Part of a small language model's weights: 3021 steps.
Each number is 50 + 15 x the weight over its row's rms, rounded and kept within 0 to 99. Layers, rows and columns count from 0. The size before them is the row's rms in percent of the matrix's.

# up: layer 7 MLP up, 640x160, rms 0.126, rows 58-139, columns 40-79
# down: layer 7 MLP down (transposed), 640x160, rms 0.128, rows 58-138, columns 40-79
up58 094:62 57 48 45 63 49 54 56 41 48 28 34 67 56 55 51 22 63 64 69 50 48 57 73 20 47 54 60 64 37 44 49 37 64 67 57 49 81 30 72
down58 100:27 52 31 48 48 52 34 27 64 51 53 63 56 64 55 55 45 55 58 30 51 53 55 54 13 37 84 45 48 39 47 47 60 60 42 78 85 62 46 56
up59 106:68 77 44 54 36 51 65 45 60 47 50 58 21 52 40 64 69 34 50 45 60 30 00 30 27 53 47 40 42 48 63 45 50 56 54 52 51 41 55 73
down59 096:09 47 61 25 49 54 56 33 47 45 78 59 54 33 68 60 83 54 66 21 25 39 78 64 38 39 31 50 48 62 42 65 35 37 65 16 28 38 73 57
up60 093:61 86 61 23 55 32 77 41 25 79 38 62 43 43 17 40 55 38 40 59 60 47 33 51 48 45 34 65 31 58 42 54 69 55 56 62 28 67 39 46
down60 090:41 24 50 51 62 66 64 57 46 36 58 15 69 44 59 75 73 59 42 29 44 64 56 40 13 52 56 47 49 42 41 56 28 67 64 56 70 53 70 70
up61 106:54 52 71 53 54 45 32 67 83 30 42 54 47 15 30 54 44 40 58 70 84 22 61 52 58 35 52 71 54 55 56 65 39 47 53 42 54 67 75 34
down61 108:15 51 44 42 28 28 65 45 45 66 68 75 44 70 54 54 55 56 32 38 39 39 52 22 25 30 58 23 70 59 41 85 54 50 30 70 35 52 45 49
up62 091:36 33 40 52 65 53 83 57 56 19 46 58 63 45 64 74 40 53 36 17 23 50 27 60 22 38 33 48 47 16 75 55 36 21 64 52 77 33 50 71
down62 086:62 60 37 37 25 32 63 42 40 68 64 38 72 39 45 70 42 44 21 62 65 65 63 39 78 39 72 46 50 68 34 50 47 75 57 54 64 77 52 52
up63 106:45 37 45 32 73 25 87 44 40 57 60 46 36 47 24 60 67 51 33 82 52 55 78 44 56 43 38 22 55 47 38 43 49 57 53 23 67 67 50 73
down63 112:58 57 37 28 49 30 54 66 37 78 65 42 31 77 71 25 62 28 73 42 22 64 57 70 38 49 42 37 41 59 44 26 68 41 56 50 37 41 26 27
up64 099:81 64 24 35 46 58 48 55 46 69 50 40 71 21 45 55 55 60 27 67 61 50 18 42 57 27 68 65 23 47 62 54 59 62 47 55 40 52 67 50
down64 096:35 81 54 33 12 61 36 50 54 64 54 35 30 58 49 72 33 06 28 44 80 58 50 29 59 55 67 47 47 58 46 46 22 41 28 67 61 49 72 53
up65 102:46 33 46 00 77 42 71 60 53 48 40 77 57 25 30 63 37 45 51 60 45 69 45 22 47 46 58 62 56 44 47 43 27 48 48 10 50 56 40 60
down65 106:28 54 25 48 60 39 53 80 51 34 60 46 40 52 76 42 65 29 30 24 72 49 48 53 67 19 42 46 59 35 69 36 44 47 49 55 52 49 50 62
up66 082:63 57 34 38 70 41 41 63 70 52 31 37 46 54 54 57 53 43 53 51 67 30 47 48 61 38 42 50 50 54 68 47 58 39 79 32 38 34 80 56
down66 083:52 54 78 32 47 75 61 48 57 56 87 14 56 71 68 50 33 66 53 52 43 69 55 42 18 39 43 48 56 56 28 50 63 33 63 83 49 29 20 27
up67 103:57 41 71 57 57 60 51 37 52 28 29 57 55 58 24 57 91 51 37 74 60 43 61 67 54 37 59 50 61 61 45 32 76 55 40 31 66 57 48 67
down67 099:78 62 24 73 37 50 45 75 26 25 45 58 38 67 17 53 27 45 37 40 53 49 49 66 49 85 39 40 30 50 53 35 49 62 67 44 36 56 50 67
up68 096:62 45 43 27 48 42 58 42 41 44 42 83 62 38 42 63 74 55 39 42 55 65 59 81 44 27 39 54 34 56 41 45 35 58 62 39 16 65 22 64
down68 093:38 53 58 63 36 57 52 43 66 32 41 68 55 33 14 37 41 41 74 52 53 47 37 49 52 61 62 63 49 75 51 23 46 48 51 56 33 54 42 58
up69 092:51 32 38 70 52 54 66 72 28 70 49 60 57 42 37 34 55 65 52 20 51 49 45 45 38 56 32 10 49 16 44 50 50 36 53 46 58 68 61 72
down69 089:71 39 50 56 67 25 44 52 63 60 75 72 33 48 46 48 43 36 69 53 41 44 75 49 65 38 65 69 42 57 43 51 53 66 42 61 59 20 65 41
up70 095:47 36 47 64 45 66 42 84 42 67 57 63 37 19 44 28 64 48 57 37 61 27 63 48 26 45 45 38 34 23 72 59 39 08 63 42 41 40 73 54
down70 093:50 37 30 82 32 35 43 60 60 45 45 47 48 23 73 59 63 52 52 43 37 54 78 64 48 69 60 69 40 72 27 49 28 47 43 63 52 49 29 45
up71 104:82 43 22 34 65 32 53 54 51 75 41 58 57 29 25 62 55 31 50 36 66 46 45 33 12 53 42 53 41 34 45 39 79 70 80 38 44 37 74 30
down71 113:60 42 55 55 37 39 38 46 38 65 33 61 45 88 95 39 55 45 37 28 65 48 64 56 22 45 76 82 45 32 46 39 52 51 60 26 65 60 66 45
up72 102:74 49 51 73 65 45 52 49 53 42 54 56 52 41 21 71 47 64 36 17 59 53 36 49 43 47 33 36 49 70 78 48 71 72 30 29 66 77 58 77
down72 112:70 49 21 53 57 52 72 35 54 74 78 65 35 40 43 55 57 34 46 47 56 42 60 58 29 74 73 53 47 53 48 38 57 37 42 58 61 48 48 53
up73 102:73 58 69 13 76 13 75 45 71 39 69 39 37 45 46 51 46 53 50 14 42 60 26 68 55 69 30 55 29 53 70 45 62 19 46 37 50 46 42 80
down73 100:72 51 51 60 41 60 41 71 57 60 64 55 58 68 61 29 22 44 38 49 59 42 67 50 51 63 44 37 55 58 44 76 22 50 59 37 56 61 33 60
up74 103:47 66 86 35 72 27 44 83 74 51 53 42 38 29 28 57 67 39 28 65 73 47 48 37 61 39 47 57 64 38 54 45 87 47 52 42 49 55 49 41
down74 098:28 38 52 48 49 44 43 38 61 41 56 43 57 61 61 66 50 53 65 65 37 55 71 42 55 48 55 54 58 26 52 41 34 46 29 37 59 30 34 46
up75 090:55 50 21 54 44 61 50 95 66 61 46 52 41 55 52 46 60 50 60 40 68 46 61 23 59 51 20 45 42 51 65 40 33 63 73 58 84 60 80 29
down75 078:46 46 84 48 68 45 75 54 66 61 75 45 48 55 52 56 52 47 34 33 41 56 66 40 45 50 50 52 47 42 59 34 58 69 55 43 29 49 46 61
up76 103:55 56 51 40 84 49 31 43 47 18 36 59 42 50 57 52 45 35 36 20 40 56 55 49 37 62 10 55 33 45 44 48 50 20 60 22 54 82 49 85
down76 095:40 47 44 42 49 41 63 44 51 27 77 50 49 54 23 46 42 77 56 63 46 30 41 59 35 72 29 38 61 33 53 46 52 55 81 63 48 46 50 48
up77 111:68 44 60 31 69 44 35 82 52 50 32 37 53 30 66 22 62 37 31 46 86 47 43 36 59 61 49 46 55 75 47 23 37 43 59 27 77 49 80 62
down77 118:52 63 42 57 21 45 45 45 56 39 69 52 39 28 35 33 64 47 43 19 74 58 47 51 39 82 58 45 42 59 41 50 58 62 35 30 36 44 71 77
up78 104:49 70 49 34 48 40 67 74 50 41 18 62 37 55 61 51 52 45 45 47 80 53 43 68 60 30 65 66 41 46 68 65 46 36 59 25 45 31 67 56
down78 109:78 40 47 42 26 59 55 78 74 87 57 43 43 43 35 53 52 58 47 64 47 45 56 31 68 50 65 72 69 58 73 33 47 56 60 47 34 42 44 55
up79 102:63 70 54 50 46 13 73 39 83 61 56 58 42 52 32 51 55 49 24 28 46 49 44 50 50 56 52 30 44 38 43 45 58 47 66 19 60 38 77 74
down79 119:70 28 55 25 67 45 36 52 65 34 51 62 37 84 50 27 51 28 77 40 79 39 40 57 36 43 55 23 70 35 49 43 66 42 58 37 20 58 45 63
up80 089:68 54 44 56 38 57 45 58 65 60 60 59 29 38 30 21 76 50 68 41 63 48 46 29 58 46 38 55 47 12 49 61 61 81 69 25 72 70 46 70
down80 090:42 57 52 52 49 52 54 40 49 58 37 55 48 51 57 56 59 60 48 69 30 69 58 57 34 41 70 45 59 71 50 55 37 30 35 54 18 43 56 24
up81 098:85 61 39 40 52 65 44 64 73 54 46 69 58 21 49 65 42 26 44 47 74 58 34 71 10 47 42 44 42 28 69 58 67 39 59 62 37 61 71 39
down81 102:87 69 51 46 60 15 58 60 38 28 59 59 60 60 56 61 36 61 28 30 42 56 42 66 39 71 66 33 45 69 46 44 62 43 45 83 45 68 61 63
up82 105:46 71 54 30 69 16 59 41 47 60 35 48 38 64 39 49 75 60 32 51 79 24 56 63 68 55 47 44 55 68 59 52 53 16 51 48 45 62 70 63
down82 105:40 33 35 44 48 44 61 63 37 63 67 52 68 73 34 63 64 41 60 46 80 31 33 57 57 74 49 68 39 19 55 49 61 26 76 67 29 39 41 60
up83 111:65 51 43 49 53 10 69 44 45 55 50 60 27 57 30 30 46 50 72 56 54 46 34 61 54 64 66 78 16 47 84 64 38 36 60 21 41 82 62 49
down83 114:39 51 57 66 36 44 30 64 74 42 40 69 70 50 18 27 50 44 59 64 78 62 58 66 50 42 61 25 54 59 58 60 54 39 44 56 58 56 42 73
up84 101:71 21 37 31 78 45 54 66 55 68 50 37 70 47 31 86 64 26 61 41 55 68 49 59 49 43 37 59 51 47 40 44 55 40 54 54 33 42 41 63
down84 105:46 52 36 40 42 44 65 39 73 40 26 40 44 59 47 32 41 80 28 25 57 65 32 76 38 41 44 40 46 43 44 67 73 67 52 66 57 63 50 48
up85 088:28 45 33 34 44 16 54 64 58 39 31 67 25 36 44 50 59 80 30 48 55 23 41 43 41 57 63 61 53 66 52 43 54 70 69 50 55 89 96 51
down85 083:49 44 48 62 41 36 52 63 61 67 53 43 62 47 86 40 60 40 45 52 43 59 41 71 41 35 80 43 28 71 58 48 31 59 45 46 45 23 68 58
up86 096:21 32 43 44 69 45 47 35 19 42 28 68 22 31 26 54 49 43 63 71 48 37 39 29 18 74 56 39 37 74 89 72 53 58 49 26 59 65 56 85
down86 098:72 49 43 55 60 68 59 51 53 59 23 83 44 62 65 47 44 66 27 52 53 20 45 39 60 44 49 34 48 61 35 22 54 69 42 50 57 47 41 71
up87 100:49 63 58 66 61 50 53 33 51 46 38 55 27 58 44 56 38 40 28 59 36 43 70 46 46 31 65 38 28 20 52 52 48 66 63 36 53 57 43 89
down87 096:63 52 68 62 55 20 35 64 59 50 63 35 53 78 61 18 20 62 44 87 57 60 49 49 38 27 34 54 58 73 61 32 55 45 74 49 55 23 49 52
up88 103:63 33 30 42 60 63 50 42 76 60 69 55 77 20 52 44 59 43 60 26 38 21 31 62 37 22 52 39 48 34 57 45 47 65 54 57 47 35 59 51
down88 102:30 61 69 36 77 70 70 34 56 60 62 39 81 55 31 61 67 67 37 66 53 57 44 23 50 40 68 41 44 41 16 79 34 41 36 29 67 47 53 33
up89 107:27 36 84 45 59 22 43 46 51 42 30 51 44 48 24 58 44 19 61 17 63 24 43 76 58 55 68 69 36 45 53 80 49 46 79 28 54 49 55 43
down89 106:80 36 26 65 49 74 38 36 37 70 52 39 50 59 26 68 39 45 33 41 72 45 32 35 48 49 66 46 38 31 60 34 52 53 45 77 54 40 83 41
up90 090:80 44 32 52 51 65 65 44 62 46 69 50 71 37 47 70 49 48 49 26 50 49 40 66 54 22 53 46 39 78 67 41 43 57 63 56 56 41 36 54
down90 085:51 40 44 50 58 51 70 64 53 58 52 28 45 51 40 62 51 59 29 35 66 52 24 58 13 43 41 54 57 53 40 35 44 93 79 53 47 66 56 78
up91 099:57 42 40 45 41 36 75 40 33 44 56 52 56 27 53 77 64 34 70 46 51 57 57 46 47 31 58 52 54 56 39 40 59 47 41 26 70 75 46 85
down91 095:28 44 47 93 61 46 51 38 31 55 44 59 47 31 57 65 66 69 84 38 34 60 47 43 64 67 42 42 62 51 43 65 42 31 59 60 25 48 45 52
up92 065:35 21 59 89 58 46 45 58 64 49 68 54 37 28 48 57 63 45 48 39 51 43 28 46 48 45 34 62 41 44 35 39 61 28 83 49 75 67 69 69
down92 061:53 39 55 25 67 38 59 63 38 51 42 57 47 44 39 28 55 59 51 55 54 44 59 44 52 48 50 44 78 59 80 38 31 56 42 59 47 52 28 50
up93 099:76 72 43 51 39 29 30 74 33 51 41 60 35 51 31 29 72 31 52 27 53 35 49 33 42 48 33 50 47 73 40 48 79 71 46 49 54 59 68 52
down93 103:36 42 57 82 37 71 69 62 68 33 43 21 64 62 60 34 59 68 63 80 60 51 35 51 48 33 56 69 42 41 61 68 50 47 48 17 35 47 46 60
up94 104:55 56 61 50 32 31 40 61 48 61 24 63 27 59 53 48 60 36 48 35 38 29 43 55 18 37 12 61 22 43 66 48 57 50 55 37 57 34 65 62
down94 106:74 47 42 34 48 45 19 46 44 60 85 83 55 36 41 49 53 45 58 51 42 64 34 62 48 44 52 76 52 59 48 48 37 18 37 51 52 45 63 43
up95 106:17 38 71 48 39 39 76 36 52 46 39 65 47 46 42 50 53 61 56 42 82 45 63 55 21 46 48 65 41 61 61 76 42 26 49 60 43 43 67 50
down95 095:59 50 47 41 61 56 46 67 64 39 48 52 51 36 40 55 71 47 37 58 76 48 35 56 36 42 22 33 63 52 45 29 53 42 78 26 68 58 53 78
up96 105:67 41 48 72 64 61 73 54 34 59 56 29 33 33 07 68 47 24 51 25 65 68 38 57 43 42 41 44 59 48 58 38 77 54 44 45 57 57 61 51
down96 106:71 65 44 41 46 31 69 29 56 56 63 22 64 73 47 51 57 66 31 39 73 62 56 59 50 43 60 57 96 55 77 42 42 72 49 52 37 45 60 38
up97 093:28 32 55 54 56 44 73 50 53 27 25 64 41 52 53 48 31 54 47 41 50 68 29 54 00 34 83 46 50 59 90 63 40 60 61 44 47 70 57 50
down97 095:54 65 34 60 13 42 44 62 79 56 43 49 49 23 63 30 31 72 45 71 49 21 43 32 83 59 57 72 52 57 51 25 57 71 47 46 37 43 34 46
up98 105:35 43 38 63 61 59 47 52 62 63 42 67 32 31 40 60 58 41 33 41 40 52 69 63 32 48 48 20 52 50 44 48 60 28 46 60 60 50 54 73
down98 108:65 46 57 33 56 46 22 34 56 54 45 59 49 46 25 57 56 56 45 24 59 34 67 72 40 47 60 31 39 53 52 51 39 47 44 43 69 64 52 64
up99 098:74 40 51 18 66 55 44 52 59 35 56 54 17 34 48 81 43 08 52 64 70 41 35 62 64 34 60 54 30 64 47 71 40 36 76 24 63 66 29 71
down99 102:20 36 49 78 66 59 50 49 50 62 65 43 43 65 65 40 54 66 74 65 16 34 54 59 30 57 56 24 41 53 58 30 44 33 24 40 59 44 48 59
up100 108:49 51 35 06 41 40 46 63 41 51 44 38 54 13 46 50 64 06 21 46 88 51 28 65 63 13 68 67 24 37 56 65 59 39 62 39 48 46 35 65
down100 099:39 19 45 50 30 33 73 84 43 29 48 62 35 73 50 41 45 44 67 66 40 46 62 28 25 74 62 28 63 60 41 32 48 39 40 76 47 61 96 68
up101 088:39 62 43 34 38 43 48 67 50 38 31 57 65 34 48 49 59 24 39 52 72 44 40 28 42 39 36 70 55 52 41 43 39 65 48 60 88 60 44 62
down101 088:37 64 23 45 39 55 56 50 47 43 36 63 34 44 61 44 55 67 30 42 59 45 32 60 61 69 46 41 66 49 38 65 30 44 21 36 43 36 57 49
up102 106:71 36 50 37 47 41 59 40 69 64 25 38 49 71 38 59 49 46 55 36 20 45 42 68 42 62 70 51 37 70 49 58 74 56 36 38 42 31 63 54
down102 105:48 44 23 40 53 64 55 61 56 45 61 46 56 30 46 46 22 23 42 32 38 57 83 41 49 74 58 82 38 67 56 11 49 42 56 47 53 56 29 53
up103 098:41 64 78 38 36 43 38 31 57 42 35 61 62 56 57 76 55 42 49 58 41 33 17 56 55 44 40 29 40 22 93 63 65 68 91 45 52 41 61 55
down103 088:28 60 70 39 48 17 61 42 27 54 29 47 52 54 42 30 65 73 66 38 67 47 79 57 37 39 33 49 57 52 36 19 50 18 58 54 74 29 34 41
up104 115:72 41 45 51 45 53 42 41 41 63 66 68 39 27 22 42 34 46 45 39 46 45 43 71 67 65 67 48 42 20 66 58 57 58 38 54 49 44 55 71
down104 127:40 59 59 76 33 63 58 62 43 72 74 55 54 34 65 27 48 40 54 44 60 53 63 42 40 78 40 46 66 47 34 71 08 55 37 86 26 72 54 33
up105 096:71 53 52 33 49 57 53 48 71 35 49 60 41 43 46 38 68 50 28 47 51 22 76 25 61 29 54 61 33 55 38 37 34 44 54 59 68 63 51 43
down105 091:43 38 49 64 75 59 57 66 46 71 46 30 53 60 53 60 64 43 23 60 65 89 22 07 54 62 83 42 42 62 38 65 42 46 39 37 29 36 65 54
up106 104:76 34 73 38 79 49 50 43 74 56 35 37 47 34 30 48 41 25 29 29 72 66 23 53 61 70 35 43 45 52 39 82 37 48 46 53 31 64 45 87
down106 095:58 61 46 38 46 42 56 35 64 56 51 50 65 35 63 51 74 58 64 36 42 58 75 55 38 54 42 65 79 15 50 47 59 41 99 68 31 47 47 55
up107 108:56 59 76 34 65 36 66 58 58 67 25 58 62 44 44 58 63 36 84 46 78 69 26 73 37 42 32 34 54 23 46 44 87 42 65 24 33 58 52 67
down107 109:49 30 85 41 38 50 47 66 14 68 43 68 29 40 08 49 83 50 80 43 60 24 67 47 53 44 24 43 74 43 70 49 47 34 51 21 20 46 49 52
up108 100:36 43 56 38 44 24 61 45 09 36 42 47 33 58 25 51 59 43 68 71 38 56 48 75 21 57 57 55 46 61 48 67 77 52 73 26 52 67 67 45
down108 089:56 36 74 22 50 56 59 59 29 51 66 50 70 43 36 51 38 33 70 72 21 57 53 90 55 60 62 67 71 34 53 58 73 41 26 64 50 29 53 31
up109 089:69 36 59 62 69 41 50 50 63 51 64 59 39 20 06 18 76 56 55 44 57 31 61 23 40 57 46 47 62 34 50 26 64 43 25 51 62 55 87 68
down109 090:48 58 08 46 49 26 57 63 46 42 36 71 46 29 50 38 50 53 45 62 54 53 32 52 69 37 50 75 61 50 58 58 90 52 21 28 60 33 27 26
up110 112:33 28 62 63 46 53 44 76 43 33 56 74 55 45 33 74 48 49 55 37 66 18 58 46 40 60 60 45 52 42 61 64 45 31 53 62 54 41 78 55
down110 116:47 58 32 79 53 63 42 50 68 73 47 53 55 19 41 49 37 53 73 37 50 48 61 58 78 38 42 45 32 56 53 25 74 33 48 44 26 70 49 35
up111 103:63 42 40 65 52 58 81 56 54 24 69 56 42 39 14 66 66 74 73 49 61 41 30 43 27 44 55 60 59 45 41 56 54 33 63 46 67 79 41 63
down111 100:47 33 35 61 42 40 34 54 52 26 28 48 74 40 63 64 59 65 65 42 44 47 71 08 67 40 55 47 35 69 59 39 59 97 52 69 49 55 31 64
up112 103:65 56 30 43 28 63 80 45 46 53 42 29 12 45 46 49 82 26 62 33 43 46 45 59 07 50 52 47 58 49 77 60 76 62 38 44 50 52 46 60
down112 101:45 35 60 54 27 44 55 61 63 57 72 39 46 24 40 53 62 36 44 42 39 29 20 33 74 41 37 29 48 42 58 65 44 43 49 78 56 78 49 53
up113 109:50 70 36 38 32 37 40 77 54 59 47 59 13 32 39 51 66 52 55 43 63 40 51 58 58 38 52 65 47 67 67 55 62 46 42 24 63 40 66 55
down113 114:38 41 56 34 61 52 34 55 24 49 61 53 65 38 53 55 58 60 42 40 31 68 53 32 75 32 44 56 38 29 54 43 28 43 51 51 58 92 51 47
up114 098:51 60 51 26 65 49 30 41 69 53 55 73 53 60 47 46 58 48 26 34 55 26 55 49 28 47 58 30 52 63 55 58 52 39 79 46 62 60 61 50
down114 095:64 52 52 56 44 02 45 75 49 37 76 51 21 63 50 74 40 18 50 34 17 39 57 75 48 47 66 35 30 63 47 69 49 40 37 36 70 88 25 18
up115 096:60 67 58 42 34 38 52 28 52 86 28 27 32 61 60 69 73 34 46 49 54 33 17 34 50 58 57 57 39 46 32 61 71 51 57 17 50 81 68 22
down115 091:53 40 31 44 40 67 61 45 75 56 60 50 59 43 56 66 67 30 55 74 54 64 54 35 22 60 47 39 58 54 50 41 57 67 75 80 32 22 70 58
up116 101:73 55 46 56 52 27 55 41 42 62 46 57 26 50 20 32 57 56 80 32 65 40 34 45 43 70 48 52 54 70 66 45 71 38 42 51 41 52 47 70
down116 098:38 47 28 49 41 49 42 76 18 62 39 29 59 67 59 48 41 78 37 49 31 43 36 17 62 40 24 69 54 52 60 22 53 60 52 48 55 83 45 55
up117 102:82 42 53 59 50 64 55 40 49 44 46 52 17 39 20 71 42 33 26 43 57 55 31 45 41 48 63 61 63 29 77 79 45 53 42 45 67 45 50 44
down117 104:60 56 57 48 62 31 30 53 43 23 63 79 36 68 50 17 28 50 46 63 43 44 58 30 45 57 57 42 55 32 37 36 78 30 65 35 37 74 68 50
up118 085:44 80 70 44 70 34 33 74 23 39 66 45 74 41 44 72 51 32 69 70 34 68 55 65 24 48 53 45 69 71 72 56 42 42 46 81 44 55 45 39
down118 089:46 21 60 52 29 60 45 34 67 58 50 66 29 60 82 40 48 40 32 45 40 52 60 45 58 56 60 72 56 58 47 70 71 45 58 33 28 46 53 61
up119 106:85 55 69 48 61 50 74 74 72 48 50 57 41 78 41 60 64 55 50 49 32 37 58 46 64 37 61 58 47 56 85 57 53 55 54 27 69 42 63 51
down119 102:54 49 57 68 37 48 46 36 44 61 72 19 69 49 70 69 47 52 52 53 47 60 61 36 49 41 32 62 58 57 40 64 36 53 49 34 69 31 57 23
up120 094:52 61 38 31 70 33 67 59 67 52 31 80 52 53 31 66 46 05 52 34 55 53 38 35 55 58 30 33 54 69 81 31 71 33 52 38 53 43 73 41
down120 099:41 39 79 68 59 54 77 65 73 51 62 54 61 46 52 26 62 43 45 40 50 53 29 41 49 37 53 39 46 50 54 36 18 34 58 58 51 39 22 61
up121 093:56 55 41 45 48 45 76 67 24 56 36 74 68 54 63 51 48 11 28 41 56 46 00 35 39 56 54 63 38 36 64 70 48 64 40 39 54 46 82 61
down121 075:32 52 48 46 42 51 65 56 72 38 59 54 44 48 61 34 47 95 52 51 42 55 66 31 35 41 54 34 44 32 40 45 55 41 50 46 38 47 73 37
up122 084:42 28 62 42 39 48 66 76 43 52 52 87 17 46 41 39 61 43 17 62 47 58 28 48 47 59 42 66 53 51 35 70 74 55 68 65 53 71 44 51
down122 086:46 70 32 69 77 38 32 73 41 67 44 25 37 44 58 67 36 50 61 35 58 44 59 58 34 73 41 71 23 47 42 49 32 60 65 44 50 59 44 20
up123 096:62 60 44 46 52 58 65 75 69 33 35 66 37 49 39 68 66 59 40 43 67 50 65 32 37 48 26 25 51 51 44 37 88 31 74 66 31 54 57 52
down123 101:28 60 52 36 39 70 76 33 60 40 60 35 66 38 60 27 57 78 31 39 48 50 19 46 43 66 32 34 59 62 31 77 65 31 46 39 60 15 40 31
up124 107:54 23 63 59 31 33 54 38 52 47 38 54 53 32 52 60 44 53 61 38 67 56 33 85 54 41 35 62 50 68 71 66 44 74 52 34 68 65 47 49
down124 119:62 56 59 82 67 65 37 27 56 43 74 57 40 38 38 45 71 34 60 39 47 27 49 76 74 72 49 61 48 52 55 34 67 60 49 35 73 59 44 55
up125 094:63 64 53 47 60 33 69 50 43 66 40 60 39 55 41 32 47 23 34 32 75 37 56 46 47 68 16 32 36 32 46 52 77 36 87 35 42 28 72 38
down125 117:62 63 51 24 44 28 80 49 69 52 80 67 31 57 49 42 66 49 41 37 58 39 64 15 42 60 57 50 41 27 64 46 51 55 70 46 50 61 65 71
up126 099:63 53 64 48 63 07 53 57 63 42 25 49 56 18 36 41 61 47 59 45 43 49 52 34 40 52 39 57 28 44 36 41 52 37 67 07 45 47 53 71
down126 093:41 47 38 71 40 39 70 77 54 37 47 31 40 53 43 42 55 56 76 78 22 39 48 34 64 42 22 68 46 53 21 73 62 43 42 53 37 29 31 59
up127 088:36 62 64 45 35 36 51 36 30 21 33 51 42 61 59 66 37 37 50 42 53 22 27 44 69 73 36 51 20 53 80 80 46 54 64 08 63 60 58 42
down127 086:55 70 49 83 44 68 31 60 54 54 43 49 21 48 38 53 60 60 38 39 73 61 53 48 60 43 21 55 31 37 44 29 57 47 74 68 14 40 50 52
up128 100:55 62 49 35 41 60 56 74 38 51 46 62 45 36 29 28 76 51 25 48 85 49 34 72 73 67 49 32 42 45 44 44 52 65 39 47 60 54 52 61
down128 096:44 71 26 90 31 55 34 30 62 34 52 29 46 63 65 51 54 79 61 52 68 35 55 38 27 27 49 76 49 54 39 59 66 46 37 58 43 68 66 66
up129 107:41 40 31 35 46 13 29 24 61 71 37 45 54 38 34 59 29 40 48 67 58 43 56 68 46 15 57 76 37 36 87 78 41 50 54 44 32 48 58 45
down129 106:52 42 56 40 43 32 68 40 53 29 53 49 58 35 43 50 40 54 42 75 74 54 72 39 51 41 46 36 46 58 52 41 87 75 53 88 29 82 69 47
up130 108:62 34 47 51 47 50 76 51 42 44 49 63 47 26 17 54 58 57 41 50 71 57 37 73 35 78 38 33 56 59 51 42 48 14 52 34 41 60 50 60
down130 132:63 52 65 46 57 46 56 40 46 42 39 63 56 26 43 41 34 52 71 21 50 32 55 68 38 47 64 27 63 54 79 35 50 51 31 43 33 84 57 12
up131 092:57 46 57 76 48 58 43 47 74 60 54 52 37 57 29 48 75 34 62 76 44 55 68 60 61 30 58 31 67 30 41 45 75 58 63 66 59 37 49 74
down131 085:60 60 49 16 54 48 36 53 62 43 58 35 55 60 73 69 43 29 56 51 34 54 66 40 52 48 68 51 51 69 75 54 60 41 46 49 56 37 46 61
up132 107:44 37 57 61 45 51 84 51 68 70 65 56 62 36 38 18 31 41 65 28 60 60 32 37 63 44 52 27 53 61 43 71 83 56 59 42 42 52 52 65
down132 112:51 52 49 33 79 62 13 37 33 63 68 61 37 46 69 39 73 35 45 25 44 57 64 73 40 55 47 43 42 69 48 33 56 66 81 43 32 40 51 80
up133 108:59 53 73 26 69 33 52 40 60 88 22 45 37 49 41 36 29 41 60 59 80 59 53 58 44 56 55 58 45 58 39 65 44 65 64 18 59 70 52 56
down133 114:49 66 40 62 37 45 37 84 31 51 42 70 49 45 32 57 46 47 39 35 58 48 49 55 56 55 37 33 62 62 41 70 63 50 67 68 22 63 59 44
up134 105:55 43 33 23 72 47 72 33 65 68 51 53 52 51 44 33 91 48 37 39 38 46 35 45 45 61 54 11 58 35 38 66 63 35 62 24 65 68 68 78
down134 108:35 36 39 35 67 58 36 61 56 51 58 46 53 78 21 49 41 37 44 24 36 54 39 41 60 47 50 37 53 54 49 33 32 28 47 39 43 42 51 56
up135 098:55 68 47 34 67 70 52 49 45 77 54 42 27 48 42 57 50 31 51 43 57 51 58 45 28 33 57 40 41 57 65 66 31 53 62 46 41 60 54 54
down135 092:59 39 79 46 38 32 38 60 50 59 53 33 60 61 89 43 39 41 52 35 71 64 56 60 45 41 55 69 48 52 48 47 33 57 31 42 40 54 36 39
up136 099:59 78 80 23 65 48 53 54 79 42 08 60 45 23 51 70 69 41 46 51 34 67 34 36 48 35 35 35 50 38 49 49 60 38 55 55 47 43 61 56
down136 093:57 61 16 14 50 36 34 42 47 60 52 35 63 58 66 34 45 72 56 69 46 58 21 37 36 39 59 72 64 15 77 47 63 47 35 39 43 40 58 39
up137 105:64 71 43 54 53 46 45 28 53 52 43 46 63 21 16 61 83 43 07 31 39 25 30 75 38 41 56 34 38 20 55 57 49 54 50 31 58 57 47 71
down137 108:44 59 40 57 63 75 60 62 38 69 58 65 45 39 77 55 43 60 48 45 56 25 52 19 50 79 72 26 34 60 44 31 22 56 52 40 65 44 61 34
up138 097:52 57 58 28 43 73 76 55 71 81 55 55 52 42 44 49 40 28 54 56 40 18 14 64 51 38 53 41 57 38 35 65 62 57 69 49 64 50 73 63
down138 106:52 50 17 54 59 36 38 19 55 56 45 69 30 55 28 38 71 41 57 21 30 69 44 49 70 70 40 36 54 24 58 66 15 54 30 22 72 60 28 37
up139 102:56 44 53 58 31 49 54 99 55 59 35 75 67 64 60 53 28 46 80 54 70 28 50 55 28 34 66 41 64 31 54 77 46 31 50 46 61 74 76 33